Weights of a small GPT-style language model, trained from scratch on English Wikipedia: value embeddings, 168M tokens.
Each number is 128 + 24 x the weight over the matrix's rms, rounded and kept within 0 to 255. Layers, rows and columns count from 0.

# layer 2 MLP down (transposed), 1280x256, rms 0.0735, rows 1271-1279, columns 0-63
[[159 165 158 129 145 165  95 148 108 123 123 133 148 118 122 111 153 128 184 162 128 141 168 132 144 126 149 109 166 143 132 184 115 116 160 114 154 100 111 110 139  82 115 169 123 119 104  76  86 185 155 123 127  88 150 151 127  71 127 122 136 143 190 124]
 [135  89  88  91 157 141 127 139 145 127  85 139 142 106 132  91 133 141 129 102 111 135 127 106 113 135 126 149 121 137 111 138  84 123 122 125 144 109 112 125 172 126 159  86 119 118 110 163  90  98 109 165 115  74 151 168 147 111 117 172 146 128 130 119]
 [159 102 105 127  80 133 140 148 113 145 145  88 155 138 150 123 101 136 125 110 143 142  96 141 162 145 155  76 104 124 137  98 114 100 123 104 174 147 130 157 150 135 134 123 112 158 112 107 103 149  72 136 112 121 133 147 121 189 129 118 146 193 126 136]
 [131  98 164 125 122 138 127 152 108 155 134 176 148 172 126 117 141 108 147 107 143 115 126 160 141 119 124 112 117 142 124 183 178 171 122 111 208 131 137 132 145 133 107 123 119 151 113 147 120 151  93 124 131 105  99 116 161 138  92  87 135 151 142 111]
 [110 117 108 131 149 135 168  96 141 129  99 136 139 114 173 109 101 134 129 127  83 103 157 138 120 162 143 123 126 149  99 108 114 128 106 133 120 127 131 123 167 105 169 145 110  77 170  92 112  97 117 111 118 119 139 157 164  98  90 123 132 150 140  86]
 [163 131  81 133 110 123 178 206 118 145 148 152 147 159 114 149 109 152 168 170 145 126 106 151 101 122 111  80 100 174 101 134 125 134  92 152 136 155 160 109  87 173  94 124 121 117 135 102 114 108 146 174 169  73  93 135 123 121 149 142 138  76 103 155]
 [135 104 113  94  93 125 138 132  87 133 135 144 141 128  92 157 133  81 106 123 123 116 106 125  93 120 131 120  94 122 117 143  90 151 153 124 119 170  82 106 126 115 105 164 137 134 128 174 151 169 133 129 125 132 119 125  98 161 112 109 159 139 122 164]
 [125 133 156 148 161 121 120 103 183 172  80 157 127 146  99 139 114 169 113 140 167  91 144 131 113  92 168 138 112 155 107  92 109 178 118 125 117 159 110  92 150 116 138 118 118 104  98 103 116 135 157 118 134 141 131 115 151  99 124 116 123 161 154 104]
 [ 93  90 110 123 149 122 162 144  89 127 157 113 130 109 152 119 123 132 134 138  60 126  45 103 143  93 154 162  81 157 116  98 146 113 137 153 171 165 141 124 107  75 144 103 119 113 125 107 144 109  95 109 127 126  94 178 136 129 103 101 169 133 129 120]]
# layer 2 MLP up, 1280x256, rms 0.0805, rows 1272-1279, columns 0-63
[[122 150 122 155 116 120 126 120 149 103 145 171  66  99 116 104 130 195 130 150 132 139  94 155 131 131 155  87 134 148 164 130 153 101 152 187 117 185 134 134 141 144  74 118 115 137  81 138 120 116 124 111 136 193 124 117  85 109 104 128 115  69 134 159]
 [ 81 167 147 139 146  99 121 123 120 124 137 153 140 106 129 148 149 125 120 135 152 149 110 141 111  80 110 156 174 142 136 133 151 125 115 123 178 125 122 104 111 143 109  96 125 111 105 111 122 111 152  92  89 140  89 118 141 138 152 128 115  98 135 157]
 [130 127 110 156 130 151 113 102 115 120 146 173  91 116 134 157 117 111 130 133 162 128 123 186 108 149 110 102 158 164 157 117 135 136 141 154 116 127  75 170 138 137 105 116 116 117 100 143 120 158 105 103 130 144 156 125  90 133  82 100 120 136 137 163]
 [154 115 127 138 125 142 150  87 117 108 126 166 152 143 114  82 135 129 154 133 122 149 143 112  97 110 159 133 145  69 111  94 108 114 116 144 134 133 162 150 139 136 156 159 143 117 120 152 111 197 103  95 120 122 105 106 118 129  99 123 115 114 144 128]
 [151 131 121 127 110 166 117 103 141 108 139 100 126 131  57  87 128 137 143 150 136  92 149 147 138 111 128 164 145 170 124 107 129  97 120 120 116 149 173 179 141 185 141 103 151 135  88 134 131 112 113 106 115 166  64  88 130 180 138 126 107 147 143 100]
 [131 135 125 168 131 147 136  90 148 108 132 130 191 128 106 171 129 192 132 183 156 116 154 140 157 154 132 152  96 130 145 127 116 142 135  87  75 101 108 156 118 103 153  95 130 149 136 158 119 132  67  95 116 150 132 118  83 131 111  97 117 110 171 144]
 [158 158 118 123 127 118 137  99 147 100 136 157 119 124 127  98 135 158 107 114 131 165 133 187 118  94 121 136 122 130 126 133 141 114 123 142  72 120 127 118 112 119 129 133 118 128 172 151 172 137 173 107 169 155 159 114 140  92  69 143 137  91 116  93]
 [129 145 106 121 126 138 143 140 171  95 162 160 163 130 135 137 126 157 139 146 107 146 163 113 131 138 132 111  92 157  95 154 123 133 118 120 113 111 138 141 108 138 116  79 155 123 156 134 144  96 114 154 151 134 135  99  91 138 126  93  98 120 136  85]]